config = dict(
    head_dim=64,
    optimizer='soap_variant',
    decay_fraction=0.816,
    seq_len=256,
)
Each number is 200 + 20 x the weight over its row's rms, rounded and kept within 0 to 999. Layers, rows and columns count from 0. The size before them is the row's rms in percent of the matrix's.

# layer 9 MLP up, 1344x256, rms 0.184, rows 179-233, columns 128-255
096,205,224,173,165,218,199,203,145,187,230,173,199,188,211,187,212,189,203,203,195,207,211,165,214,167,207,220,174,186,201,211,205,212,205,226,211,204,200,160,212,186,186,195,177,166,189,204,208,189,126,222,192,216,184,196,203,217,228,200,216,218,248,207,213,218,211,198,166,170,186,217,197,209,166,209,180,181,182,164,211,230,150,216,225,211,185,213,157,208,216,190,194,178,206,197,165,226,200,212,232,236,154,189,200,197,254,189,201,212,200,181,205,240,206,214,211,197,177,187,181,162,196,191,218,195,192,238,212
099,232,221,187,208,174,207,211,228,157,176,207,175,194,171,182,204,219,184,188,178,222,191,233,197,207,194,213,190,194,211,211,166,220,200,217,184,194,229,198,168,208,243,207,217,233,194,168,210,209,206,202,198,179,188,190,225,207,191,217,164,238,203,187,171,180,160,163,204,223,174,200,189,192,189,183,242,187,199,184,179,174,200,181,192,207,210,202,198,194,203,227,216,206,207,175,191,227,202,234,182,183,238,189,245,184,177,212,200,197,217,170,201,195,185,174,212,234,200,203,169,226,225,225,173,198,202,173,195
095,210,174,207,185,191,193,220,219,206,192,198,206,220,238,173,183,174,210,197,204,181,205,236,176,227,213,195,201,158,185,197,191,211,177,206,207,170,215,176,196,183,200,221,215,206,190,203,189,205,175,226,172,218,206,221,150,223,206,191,188,187,229,174,182,197,215,181,221,212,210,211,184,156,191,195,169,177,159,180,186,185,181,209,226,190,211,218,211,185,198,192,195,204,143,208,219,220,180,204,205,238,198,147,184,187,181,155,192,231,192,194,187,189,216,183,204,206,221,188,177,198,205,169,213,238,193,233,181
096,194,211,218,204,228,217,201,217,190,203,169,235,182,152,226,222,209,165,156,235,213,209,173,160,183,199,202,211,219,203,204,220,201,180,199,186,199,161,200,222,164,167,192,185,197,181,194,223,216,210,185,215,187,191,176,223,173,182,215,195,212,204,191,184,225,177,187,213,191,166,174,163,223,222,217,196,191,195,228,220,186,205,200,214,227,188,190,222,204,200,196,241,203,201,212,211,209,228,197,174,202,199,195,188,221,223,190,182,223,191,200,183,234,188,229,166,233,219,234,186,185,188,198,202,189,178,205,186
092,193,219,224,174,202,157,201,170,180,204,190,232,218,226,222,177,211,192,211,230,202,189,182,215,237,169,160,210,185,199,188,209,193,216,201,207,206,185,198,177,182,199,186,176,231,204,192,186,215,200,169,202,168,201,193,184,198,221,203,203,204,200,214,233,219,196,174,182,218,198,175,175,204,175,233,204,166,187,230,228,203,226,167,160,214,212,242,211,179,203,189,219,183,175,209,218,203,180,173,211,200,171,168,160,186,197,187,212,184,209,163,169,183,184,205,164,206,204,179,198,170,227,169,164,188,196,225,211
097,222,198,202,227,172,228,209,204,206,216,205,218,234,197,192,227,196,224,255,205,185,244,205,209,183,187,231,188,241,155,211,216,176,198,213,180,155,230,206,184,200,219,219,185,177,206,178,166,167,197,196,219,231,201,160,211,207,183,205,199,188,210,204,202,234,220,216,187,202,238,204,164,222,223,192,210,213,179,164,200,193,200,203,191,196,222,159,164,189,162,225,182,210,211,191,205,153,178,212,205,228,163,171,197,243,234,196,204,217,188,197,188,180,203,206,217,209,183,211,172,224,204,192,182,226,205,198,223
088,182,217,231,223,202,207,193,192,171,211,228,195,148,163,219,221,188,210,213,188,232,176,193,212,201,190,246,198,191,166,169,239,179,189,230,227,186,191,208,181,186,222,188,179,239,201,224,206,209,231,211,219,201,213,201,197,166,193,189,200,170,205,155,186,195,191,163,196,220,225,214,210,197,207,206,191,207,185,178,233,226,203,180,201,171,235,174,169,218,204,242,176,188,207,176,198,180,185,204,192,200,180,211,183,194,213,222,183,175,225,178,216,247,212,174,204,204,234,207,208,224,213,187,201,200,204,199,216
098,224,208,182,208,208,172,202,216,207,187,181,194,181,182,197,176,200,207,193,206,172,236,208,207,166,176,203,167,210,211,203,185,168,219,172,224,231,224,178,182,233,201,192,201,183,228,228,192,178,212,191,191,218,188,228,228,251,177,245,186,202,182,196,194,233,181,215,216,202,206,229,198,229,199,182,214,194,216,182,209,185,194,189,209,217,180,195,197,242,193,211,202,211,203,198,198,175,214,173,190,197,214,201,186,190,195,198,176,232,187,202,208,211,176,187,203,190,212,217,216,196,183,201,253,189,199,169,192
099,206,197,169,178,183,204,197,154,189,202,197,223,209,175,203,197,191,216,192,193,192,224,208,178,215,215,222,167,235,205,205,170,211,215,236,216,197,246,195,165,212,223,199,200,200,204,215,173,209,193,222,172,206,220,198,187,164,213,186,208,175,191,188,212,211,197,219,193,176,205,228,213,213,201,201,196,188,172,223,216,189,229,218,160,201,213,183,239,198,207,186,196,226,232,197,196,221,196,192,206,222,170,205,183,171,199,189,216,197,173,164,205,199,184,181,197,226,189,205,224,198,207,212,204,202,170,249,203
101,199,217,235,224,188,178,207,205,221,189,168,192,186,181,201,184,189,209,195,199,206,225,186,216,200,207,222,214,211,206,195,197,189,207,205,177,170,174,234,173,193,224,238,210,209,213,229,223,232,220,171,190,185,213,194,183,201,187,200,237,173,220,231,209,202,185,186,178,173,174,183,235,194,214,219,222,209,210,195,190,232,211,191,206,206,210,198,179,176,171,186,181,211,212,190,184,181,173,201,193,191,182,203,207,206,210,180,171,217,161,223,221,164,225,200,203,203,221,219,187,187,221,202,236,220,227,207,205
095,213,182,203,179,237,212,179,217,171,190,213,209,186,198,169,211,198,212,206,192,209,208,211,205,180,181,175,201,209,214,189,187,218,200,197,205,188,211,185,175,167,217,178,188,196,152,209,208,194,180,235,222,209,214,199,180,180,210,198,171,179,206,196,192,200,181,219,198,150,213,189,176,148,181,234,212,206,219,232,194,210,170,192,223,205,212,190,230,184,215,192,213,215,179,223,186,205,208,147,225,223,219,196,192,230,167,238,224,192,194,197,202,219,211,230,217,190,210,193,201,212,189,213,214,237,195,184,168
100,187,202,200,172,182,203,176,223,254,220,225,211,196,191,177,161,198,183,199,238,227,181,187,207,173,196,201,197,201,210,168,183,183,185,228,195,226,237,213,168,213,190,196,194,210,198,215,213,177,207,193,169,204,170,228,172,203,202,213,216,221,150,217,160,217,172,224,203,241,198,199,212,195,219,183,190,202,186,199,221,172,190,223,224,190,188,241,206,236,217,192,200,184,196,192,182,183,189,232,236,241,203,199,221,169,230,213,176,230,179,221,235,195,203,212,180,238,210,198,194,200,191,207,183,190,194,203,188
093,189,195,183,195,177,191,228,259,174,186,189,193,185,213,246,178,193,211,189,184,185,191,186,229,207,207,212,203,194,218,223,214,174,209,195,225,211,197,223,225,197,209,171,204,205,169,174,224,207,178,227,178,200,176,166,178,204,227,225,210,174,186,170,204,189,219,223,197,188,232,200,209,194,189,210,205,187,195,203,194,165,185,175,176,199,207,199,188,238,212,177,229,213,176,195,200,216,237,224,220,194,206,179,194,197,215,220,199,218,187,189,209,221,173,153,187,174,182,192,158,188,200,209,212,239,203,194,200
092,197,155,180,187,207,217,207,180,234,214,167,186,234,173,194,203,181,216,194,217,224,194,181,193,156,207,187,215,199,212,197,217,203,218,217,184,213,174,169,186,192,212,222,181,172,240,217,179,242,190,181,197,210,196,211,227,188,192,199,204,207,176,184,201,221,200,205,201,189,239,192,193,172,176,187,226,200,239,207,195,155,180,217,180,191,206,153,187,206,237,171,199,179,191,182,185,146,175,196,219,187,195,175,209,185,233,211,192,182,203,186,202,225,158,230,195,206,156,211,197,189,212,199,193,173,207,205,199
099,190,196,187,208,172,265,199,222,174,208,229,170,208,212,185,214,223,204,199,198,175,200,205,207,215,177,212,222,235,186,242,193,228,180,196,187,190,189,185,184,189,218,171,168,213,191,202,203,185,202,238,190,219,179,194,201,204,165,226,246,219,204,178,208,210,206,178,212,186,210,185,203,219,212,212,179,183,228,191,212,172,183,203,180,241,198,177,224,163,202,174,193,184,212,248,193,211,162,179,204,192,203,225,221,241,225,204,214,217,236,239,202,232,188,175,265,169,192,176,184,197,198,230,202,237,217,183,200
100,211,221,226,207,183,196,171,197,179,202,236,203,177,208,219,190,189,194,198,152,190,171,186,198,220,207,203,184,216,180,182,186,224,203,198,247,184,161,157,190,198,213,180,183,203,180,177,214,213,221,176,186,239,174,187,228,181,216,198,200,198,213,224,202,199,174,186,230,179,207,236,218,193,226,183,226,183,202,190,220,226,207,185,197,230,163,199,191,206,202,234,175,177,207,199,211,206,198,191,177,187,190,184,209,208,181,186,207,172,191,194,173,220,148,220,204,186,189,196,242,201,211,200,218,189,247,199,186
092,204,226,225,181,233,186,204,194,221,230,197,195,259,167,191,198,180,197,246,211,232,207,231,212,204,223,217,203,216,216,185,236,221,202,219,162,208,197,187,191,217,194,208,205,191,233,192,215,217,212,189,187,220,208,223,195,213,205,195,221,220,190,222,186,196,184,235,202,200,188,221,194,182,194,211,195,194,193,190,207,180,166,221,200,191,214,186,163,198,170,223,218,206,226,194,206,217,221,223,193,175,209,205,233,162,218,207,182,169,203,201,201,227,235,198,206,231,179,201,219,216,205,211,195,173,194,207,212
097,209,183,190,194,137,170,185,227,160,224,223,202,205,207,241,210,187,201,187,221,213,178,242,198,208,191,179,214,217,202,219,184,204,226,186,195,209,215,216,216,189,177,203,171,182,187,243,215,227,179,194,208,186,184,191,189,216,202,188,201,215,164,215,190,176,196,172,180,256,188,202,186,202,214,166,149,205,192,219,216,208,232,198,196,181,194,185,191,203,179,228,196,194,195,180,161,174,203,226,230,189,236,169,167,188,181,186,226,175,211,159,178,200,205,215,197,204,148,203,201,184,199,220,202,200,200,212,195
100,189,167,185,180,232,180,195,192,191,214,217,174,214,195,207,182,161,188,185,173,203,219,154,220,182,205,202,189,192,240,201,204,183,174,191,193,178,193,203,165,186,182,214,199,187,209,192,169,184,211,218,176,227,214,193,212,225,189,215,184,184,205,197,204,226,225,187,192,217,190,218,192,191,191,213,193,211,190,203,216,194,211,177,212,195,245,213,213,201,178,225,194,244,230,193,198,182,256,217,209,222,200,218,239,180,202,206,222,230,192,204,219,204,247,222,200,170,200,226,198,211,181,156,192,208,200,198,234
101,218,185,181,240,177,193,200,185,172,222,213,231,213,205,207,199,217,236,203,203,157,196,193,198,211,205,207,185,132,193,193,192,236,225,191,191,189,210,182,179,206,178,207,201,182,208,182,180,234,155,192,187,211,198,221,200,205,216,218,194,203,188,205,221,200,168,186,209,161,193,191,195,195,164,199,206,232,172,178,203,209,198,197,205,235,201,195,203,214,159,208,209,191,186,220,203,185,203,234,209,227,219,205,174,198,194,190,219,209,220,219,213,191,168,206,180,202,208,217,220,170,186,209,185,195,180,235,165
098,214,201,143,179,223,182,205,232,211,161,254,168,184,184,204,217,195,225,230,219,228,198,198,227,217,211,148,219,224,220,185,192,202,201,183,201,190,202,172,178,192,155,186,191,191,215,218,192,200,224,167,210,169,231,196,206,197,177,162,182,219,228,214,205,179,201,182,184,207,172,220,211,183,225,200,199,195,197,198,232,194,220,165,208,193,211,183,198,210,189,189,177,219,202,183,214,240,210,213,202,222,148,215,194,193,200,204,199,193,199,204,231,234,211,205,223,177,195,208,209,235,213,232,213,226,203,194,167
098,213,175,244,217,170,207,193,201,198,212,172,199,188,235,208,212,210,208,179,196,175,193,154,249,195,200,234,214,213,176,225,213,202,196,210,156,208,222,203,218,201,221,216,210,173,234,185,207,159,204,179,192,225,163,184,168,204,198,193,197,233,175,208,180,187,209,182,208,229,204,173,218,205,218,192,235,225,201,226,139,169,205,238,213,221,214,194,216,209,199,221,193,204,192,213,221,215,191,203,217,205,210,213,216,220,208,222,187,202,211,202,205,172,186,208,206,187,179,212,177,218,179,205,201,192,187,181,230
098,173,187,209,194,178,214,180,228,212,201,191,189,200,189,232,168,203,188,196,179,213,260,198,204,225,185,171,197,176,203,224,227,189,199,209,187,220,182,183,217,194,202,222,209,238,178,185,228,157,222,213,206,207,212,181,202,215,189,194,209,220,205,236,218,202,239,199,225,242,202,210,191,210,197,188,191,241,206,202,213,230,193,259,184,175,189,186,187,201,193,187,180,198,184,188,173,173,212,204,166,222,179,182,217,189,209,230,197,235,223,215,206,185,202,215,199,202,185,193,187,191,231,200,224,190,170,198,162
094,202,217,190,205,202,187,204,236,225,181,208,200,169,189,179,191,203,167,191,199,193,220,205,209,224,181,216,206,187,148,162,190,206,184,207,198,218,195,193,200,150,198,185,220,191,201,159,223,184,202,218,220,193,205,191,173,181,190,194,216,225,181,214,178,195,172,189,198,212,196,183,223,181,170,232,191,225,204,202,167,206,162,182,186,224,173,179,239,220,186,218,202,213,183,215,200,192,178,192,161,208,198,187,169,208,184,198,193,216,206,211,183,213,178,223,208,197,189,177,192,203,182,190,178,181,164,201,163
112,193,194,171,200,185,199,163,179,204,228,187,208,204,219,204,233,217,203,199,180,204,181,186,228,171,168,215,203,178,211,216,223,205,226,214,220,198,205,206,218,177,180,204,175,202,172,189,183,228,169,221,168,194,212,219,176,186,186,200,196,187,195,191,186,217,192,193,186,209,194,217,201,212,205,243,233,179,219,232,184,144,154,199,207,170,191,195,236,204,211,204,186,204,188,227,198,194,215,208,194,170,206,203,191,199,159,195,192,159,206,215,205,224,188,215,189,209,236,191,207,217,164,184,183,178,212,193,236
097,206,254,229,204,170,193,166,187,168,213,184,205,219,207,192,236,182,219,225,239,213,183,173,206,206,196,200,192,194,178,241,189,193,198,175,205,226,191,216,215,230,212,184,234,191,230,192,222,213,205,217,235,202,187,192,182,194,208,201,231,196,186,196,212,234,172,190,207,195,189,225,203,206,201,199,195,191,210,209,142,186,212,193,198,209,215,210,200,165,195,194,213,186,215,217,205,205,230,208,208,216,204,186,198,204,235,217,154,215,148,187,221,215,201,158,202,193,195,180,205,246,223,191,179,207,175,216,193
093,237,186,199,199,232,186,196,211,223,231,255,162,229,197,189,201,223,168,199,187,198,192,196,233,201,221,202,228,193,198,201,205,197,202,222,209,208,186,199,189,200,224,197,192,226,201,202,190,172,192,211,193,184,189,204,201,207,182,248,209,176,175,217,172,205,177,184,225,189,204,205,221,219,219,152,211,231,188,196,146,220,188,211,203,171,191,211,223,190,202,221,210,192,191,192,195,213,186,218,251,205,193,182,223,166,186,204,204,234,208,207,195,203,244,195,204,180,191,160,221,207,172,205,187,217,183,189,164
112,198,182,228,203,176,211,201,217,221,195,176,230,219,195,214,226,196,193,224,177,211,220,205,178,200,186,214,210,182,180,228,187,169,191,203,203,183,258,200,229,175,208,219,196,239,199,182,207,179,213,187,198,212,191,181,210,213,162,203,194,174,241,214,191,206,214,177,190,222,163,213,196,225,212,191,234,190,194,200,213,188,233,179,216,190,181,176,218,179,203,253,197,204,177,170,187,211,187,230,234,205,203,199,229,212,217,230,198,239,184,176,201,218,196,186,190,229,204,209,160,149,212,183,187,201,200,188,216
095,189,184,191,197,177,171,210,184,188,180,188,195,175,191,190,201,219,199,187,179,201,210,231,202,177,242,221,178,199,199,203,175,233,186,185,226,197,206,158,198,203,223,227,200,197,185,208,195,198,213,233,185,232,190,201,175,204,195,182,190,203,206,186,194,156,197,184,186,207,174,212,195,170,210,209,214,157,203,164,221,198,194,190,199,225,198,208,243,183,194,202,191,213,226,212,199,245,167,193,186,180,176,195,172,215,201,253,198,215,204,183,203,178,164,215,228,192,177,227,200,202,257,190,237,208,205,223,225
104,186,194,146,205,194,222,228,209,168,185,177,189,214,193,180,235,161,178,200,193,199,198,184,185,200,200,176,213,131,196,176,206,173,227,182,195,205,164,187,211,200,233,199,236,195,221,243,202,178,177,171,211,218,184,189,212,192,192,194,191,200,178,188,222,186,195,233,214,217,208,219,195,210,171,209,226,198,198,206,198,166,211,189,180,195,198,153,184,195,220,210,195,196,232,210,210,206,213,203,225,198,170,202,201,187,218,209,186,149,227,207,207,208,241,235,169,170,226,167,198,193,211,178,187,183,183,145,176
089,210,225,186,214,234,161,171,206,198,227,185,156,245,190,217,221,207,200,180,207,215,183,207,201,193,187,180,205,205,194,227,207,194,181,223,214,174,190,178,172,214,214,247,199,205,176,224,239,232,195,203,195,244,205,216,209,141,223,181,173,195,154,231,201,232,228,185,207,210,222,193,176,186,225,214,189,203,204,195,201,194,215,236,197,201,215,208,229,180,194,183,236,194,175,215,182,215,204,211,220,205,176,176,194,180,158,223,211,163,216,206,181,179,187,184,177,227,219,174,200,200,190,212,173,203,199,216,199
096,197,215,235,202,178,206,201,202,219,193,211,196,184,193,172,191,205,226,245,201,220,202,200,187,172,211,191,180,160,204,208,188,183,185,244,193,215,206,213,169,209,196,191,202,196,215,208,202,201,168,186,209,194,227,175,205,198,213,201,217,209,253,202,203,212,196,221,208,182,216,188,234,186,187,229,211,185,230,202,165,174,175,187,196,185,204,178,180,196,206,187,187,199,174,207,199,187,229,181,214,191,185,190,190,216,210,200,194,163,221,221,211,178,204,197,214,205,199,179,207,171,187,200,207,247,152,224,186
098,191,229,178,208,209,197,199,214,186,201,209,186,200,226,209,184,173,224,209,176,162,228,161,237,221,216,173,206,167,206,202,227,197,234,208,197,225,217,205,195,215,241,190,207,233,198,234,219,249,209,176,194,194,218,238,204,202,207,194,226,190,203,178,195,183,177,183,239,225,172,155,217,183,232,195,196,173,216,209,162,211,210,222,205,210,195,172,209,199,200,222,195,212,206,219,206,212,183,190,187,178,188,186,203,172,190,165,241,216,214,196,192,186,218,193,162,225,193,169,187,204,213,193,209,169,200,182,228
096,184,191,205,217,197,171,176,153,182,196,186,173,220,204,181,227,236,170,186,228,209,209,204,199,186,197,212,190,192,215,211,194,171,196,185,218,200,178,199,197,183,217,208,190,247,193,202,189,167,215,183,207,169,226,194,160,205,199,166,196,212,182,228,228,178,190,222,213,167,189,179,212,162,168,175,230,188,193,219,198,202,241,224,194,201,180,238,187,205,193,234,231,160,159,203,197,195,208,211,189,183,198,207,237,204,206,206,197,200,190,192,204,230,212,173,173,193,242,173,186,154,197,230,229,232,208,178,184
106,209,181,213,209,240,177,219,218,214,195,207,205,209,182,187,209,216,221,205,178,201,211,239,189,183,182,232,190,199,199,212,229,221,212,193,211,202,193,200,166,214,220,192,182,183,191,231,187,204,185,190,211,227,210,181,202,184,192,206,200,192,199,223,167,195,193,224,196,206,210,193,204,216,228,199,197,171,224,223,210,187,192,203,214,193,180,155,217,208,215,194,189,154,186,171,238,194,219,135,202,204,197,221,203,219,199,181,222,207,190,214,167,187,227,198,270,217,228,218,206,187,187,200,225,185,209,242,188
093,188,213,209,171,220,217,205,205,188,187,176,229,200,231,182,208,207,195,226,235,193,201,206,183,216,193,184,179,238,168,197,175,208,172,168,171,230,184,197,167,170,214,168,188,162,223,214,174,201,204,208,202,187,186,197,204,204,234,190,189,215,212,187,207,176,190,228,192,188,159,205,202,186,191,237,235,205,173,197,217,232,198,208,186,182,222,174,194,208,210,224,214,194,192,185,234,236,232,224,223,205,224,239,179,201,187,198,212,169,219,176,181,233,206,219,186,208,220,191,188,214,217,198,206,235,228,189,154
094,173,190,140,199,229,190,210,210,193,187,207,206,214,211,224,249,176,199,186,192,198,199,226,151,136,163,180,207,182,176,192,210,208,224,157,179,182,195,200,204,189,184,180,208,213,197,182,178,179,194,181,209,214,195,173,209,169,198,190,227,181,215,214,198,221,194,179,181,189,195,187,218,237,199,232,222,180,202,209,173,149,202,162,212,189,198,220,178,178,243,186,229,212,227,218,208,171,171,211,204,216,197,191,209,220,215,161,216,185,179,205,186,177,225,210,224,214,208,181,183,192,194,199,207,230,211,186,203
097,189,185,212,188,177,212,157,173,161,209,165,197,202,167,204,139,210,203,184,243,206,185,220,214,204,180,225,223,200,196,181,193,186,225,194,174,198,206,213,187,216,221,202,199,235,184,216,198,236,211,190,179,203,180,208,212,173,243,205,254,192,172,194,209,231,200,201,189,204,188,197,196,197,156,209,218,207,239,194,239,233,220,192,210,200,182,183,171,185,220,192,224,237,216,197,184,170,215,208,186,225,176,190,207,149,181,219,216,189,211,210,214,213,173,191,188,196,173,190,194,204,196,202,192,179,200,197,200
094,215,189,218,167,173,265,190,192,193,199,210,176,182,253,238,203,158,201,191,232,193,212,196,203,221,220,200,225,216,223,217,208,205,230,200,196,176,223,205,226,202,227,180,188,204,185,184,197,218,202,218,264,227,229,203,182,202,220,229,148,223,194,193,208,160,213,190,214,174,214,230,200,169,199,211,205,201,193,177,198,201,194,198,194,177,224,195,217,190,197,206,184,220,193,222,177,200,197,195,180,174,211,184,212,216,202,213,199,205,181,202,209,216,203,155,215,202,196,186,210,193,211,164,205,219,224,201,206
099,221,177,198,194,222,226,190,159,179,226,165,240,196,180,211,209,153,196,190,211,212,185,191,202,197,184,191,179,207,240,189,190,244,196,200,192,197,196,192,160,220,180,207,227,177,194,193,211,239,187,216,207,203,211,186,177,214,192,233,187,230,219,188,210,215,182,237,218,198,202,227,254,187,200,179,166,182,215,214,214,217,226,210,176,188,188,193,178,208,196,185,198,191,209,192,234,166,190,195,184,171,202,196,195,225,188,175,177,188,196,202,218,240,170,210,193,240,168,202,175,201,179,230,212,236,216,203,189
092,224,200,214,190,148,195,206,181,208,176,186,216,155,178,180,196,202,182,233,189,216,224,172,213,194,194,163,166,185,211,177,203,204,212,196,185,182,168,226,211,173,212,189,176,207,178,256,205,194,188,186,195,141,205,186,197,191,210,199,220,189,229,212,198,212,183,224,214,230,223,186,192,183,197,184,189,205,193,192,198,217,212,154,200,182,185,206,206,207,233,218,195,176,188,198,196,167,221,196,218,197,166,202,211,189,187,203,217,182,214,228,248,198,173,184,207,176,195,209,198,167,228,191,217,171,207,184,206
095,184,173,171,202,216,187,240,177,190,202,189,189,185,203,212,199,207,205,164,215,216,200,218,214,194,230,187,205,228,196,203,180,181,226,165,201,244,203,227,183,229,200,162,188,196,199,187,203,237,198,174,193,212,233,224,207,171,205,195,244,188,214,239,230,197,229,210,190,240,210,206,233,216,214,187,217,182,205,237,201,191,208,187,211,187,196,182,209,208,207,208,215,197,234,188,208,212,169,234,181,216,224,210,161,196,187,177,180,206,220,194,198,197,209,183,205,190,209,215,188,238,193,202,207,179,193,201,186
101,212,201,210,222,207,198,181,221,182,204,177,191,207,199,175,172,203,152,190,192,192,254,197,215,230,197,206,237,205,263,214,227,197,226,210,208,202,179,207,176,176,203,235,186,184,195,206,207,220,224,152,153,161,196,195,186,181,218,199,188,207,211,205,181,205,182,228,193,202,199,174,195,219,196,220,200,222,186,216,185,203,198,212,206,193,206,239,246,194,200,231,221,224,213,200,190,196,173,178,205,184,197,228,189,249,206,171,214,170,213,209,212,222,195,177,200,219,168,168,209,205,185,185,182,213,206,219,196
096,205,200,202,195,209,219,180,171,215,194,217,218,215,185,162,165,199,157,199,197,182,221,203,214,192,189,236,207,197,182,188,193,171,231,164,162,214,191,189,222,181,216,219,180,233,212,197,201,211,236,212,215,175,161,196,213,220,215,215,218,228,172,218,198,209,211,191,169,221,192,197,200,185,153,227,195,192,202,209,164,194,209,210,199,195,208,231,200,194,177,199,187,225,215,172,201,221,197,181,210,205,226,192,218,222,208,203,227,174,225,170,229,246,230,203,188,218,211,227,199,182,228,162,209,215,189,192,164
092,179,224,196,217,199,220,209,220,207,210,211,198,180,191,224,176,217,169,223,213,201,206,218,216,163,211,212,217,188,227,144,216,223,155,203,231,170,175,207,186,210,182,205,222,228,191,212,192,230,197,218,212,198,209,205,181,238,171,167,238,194,205,179,191,201,208,213,202,222,170,230,202,214,212,203,214,218,221,197,205,235,195,163,215,221,182,144,204,188,206,196,207,217,211,195,207,225,213,204,176,184,222,178,194,228,186,222,195,201,216,215,176,213,212,224,214,199,188,210,176,144,227,215,246,224,178,199,202
105,179,197,206,208,196,196,194,216,198,217,191,204,218,207,168,203,214,189,189,212,207,220,186,165,196,230,198,205,199,217,203,217,203,212,198,192,193,206,225,173,212,200,176,240,234,217,196,230,210,255,224,198,251,219,195,199,194,172,182,215,177,206,229,193,210,166,159,186,212,195,209,197,192,189,184,163,226,199,204,233,207,239,176,211,175,183,186,191,206,234,242,205,207,210,216,215,226,200,232,196,203,218,206,189,209,241,210,232,202,190,189,215,161,233,207,187,197,194,213,263,201,173,206,186,223,198,207,191
103,198,249,190,207,180,196,187,198,178,157,203,229,191,198,195,177,205,216,178,220,202,200,204,166,195,204,167,173,234,245,225,184,177,193,212,189,207,215,193,188,216,204,217,220,198,184,173,196,195,182,224,174,185,190,222,193,187,222,183,206,187,181,208,211,177,213,198,187,208,223,177,190,214,220,243,190,205,199,199,211,213,178,190,206,167,202,209,208,190,200,187,230,212,185,222,216,181,195,197,193,208,244,183,228,198,176,187,222,204,200,191,184,150,222,202,255,212,171,206,198,189,233,202,200,187,205,172,203
098,176,226,190,215,215,226,204,251,214,236,216,176,236,219,198,213,214,220,204,217,204,208,184,185,200,234,230,230,158,226,214,215,183,149,192,198,195,189,177,212,218,181,217,192,210,241,200,213,171,201,194,183,155,202,228,190,210,174,186,190,206,201,211,189,205,225,212,224,200,207,198,212,219,224,188,184,199,221,185,222,217,215,216,199,177,228,171,192,214,220,167,238,215,206,218,168,196,208,209,213,197,217,202,183,179,223,223,169,206,196,162,164,189,186,176,188,189,210,212,180,179,202,208,203,195,196,166,198
099,192,174,171,188,208,212,207,198,224,202,189,203,189,180,221,220,202,185,218,168,169,219,223,181,208,202,183,189,202,211,216,211,197,205,215,205,230,215,194,216,213,201,232,216,183,213,204,166,210,225,165,182,184,168,204,176,212,203,206,201,200,183,226,182,180,196,178,203,219,214,185,202,242,222,180,184,163,213,205,192,182,158,190,213,189,161,192,196,225,195,161,255,235,210,177,193,157,223,199,172,171,198,180,213,214,195,211,217,241,211,175,220,235,218,182,216,204,170,170,215,192,156,196,206,222,204,164,214
093,207,207,192,197,201,211,170,192,204,193,223,171,241,207,191,233,212,196,184,194,193,238,202,218,218,171,221,191,180,196,155,178,201,227,183,226,213,218,230,194,213,226,205,161,171,212,190,207,224,156,193,186,167,211,222,223,229,212,188,214,182,204,161,196,184,207,224,176,195,182,178,216,191,186,206,176,212,208,211,198,200,184,194,222,205,203,215,217,169,177,188,214,194,219,213,192,179,210,193,162,205,197,211,230,169,237,178,231,201,184,198,198,185,198,205,188,162,188,202,184,184,199,207,219,185,201,199,207
103,221,188,165,178,212,223,177,205,227,203,171,187,192,199,152,165,212,214,181,192,188,202,199,204,195,203,217,165,183,202,195,222,191,188,208,206,201,193,216,235,174,207,206,201,227,231,228,232,208,168,188,226,198,200,218,221,214,168,214,211,193,201,208,206,189,208,212,195,163,201,206,194,219,184,202,155,215,253,190,178,212,202,169,212,201,198,182,185,224,184,201,188,213,193,204,218,208,221,186,210,196,168,191,173,205,201,221,182,195,205,220,205,191,250,212,205,180,210,196,245,207,234,172,215,196,219,222,206
099,206,204,225,204,205,198,215,202,202,219,210,213,179,170,191,186,194,236,168,175,200,172,216,212,202,212,236,237,201,182,207,211,194,198,192,201,192,182,178,194,262,231,187,248,220,208,191,206,186,204,225,208,193,179,242,192,195,200,209,189,192,221,242,177,190,185,189,208,221,212,193,223,217,193,203,177,244,191,211,209,227,212,177,206,197,242,193,250,215,219,220,214,189,217,195,199,209,210,191,214,170,183,230,213,225,225,203,178,184,205,218,177,201,209,233,194,204,230,204,205,173,198,227,213,190,190,170,235
097,196,232,225,198,207,224,181,180,220,259,201,219,205,203,223,201,219,189,203,202,230,176,185,171,187,178,195,179,186,210,208,207,220,191,241,192,197,193,183,204,244,189,195,183,221,214,190,188,177,184,195,201,208,214,181,183,227,225,184,233,172,173,209,208,218,186,243,215,202,205,170,193,232,197,206,181,209,212,149,201,200,215,177,200,206,190,180,192,189,241,223,202,211,183,208,197,234,192,229,164,193,198,182,231,188,203,215,188,189,201,151,197,154,192,226,202,217,186,187,173,215,203,198,219,193,226,204,181
099,198,183,209,215,180,173,237,217,238,190,218,197,231,190,177,218,176,197,185,200,156,199,188,216,197,212,197,166,207,212,190,210,197,212,198,179,204,178,194,209,193,156,224,202,161,173,211,213,191,163,218,230,199,228,191,219,189,188,196,197,198,209,188,212,215,181,184,234,215,196,224,208,220,215,221,202,195,193,189,235,195,179,167,189,197,189,223,226,209,224,194,167,195,183,174,207,234,210,180,202,200,207,194,193,180,214,161,150,197,162,172,232,197,200,223,195,185,197,206,191,144,202,249,214,176,167,186,190
097,177,220,170,190,222,223,183,186,175,164,197,223,190,198,196,201,205,205,220,238,191,204,223,236,225,216,219,185,187,192,182,202,218,203,234,217,202,188,185,180,227,207,195,220,237,180,224,205,240,214,188,175,211,179,173,198,208,200,233,201,198,181,218,222,192,227,208,195,238,225,199,207,203,181,205,175,207,185,172,209,187,195,215,173,190,177,244,181,193,178,179,157,186,222,201,198,169,241,206,189,198,232,193,214,215,213,192,223,202,216,220,193,173,199,190,210,222,230,211,183,193,206,191,231,178,211,208,163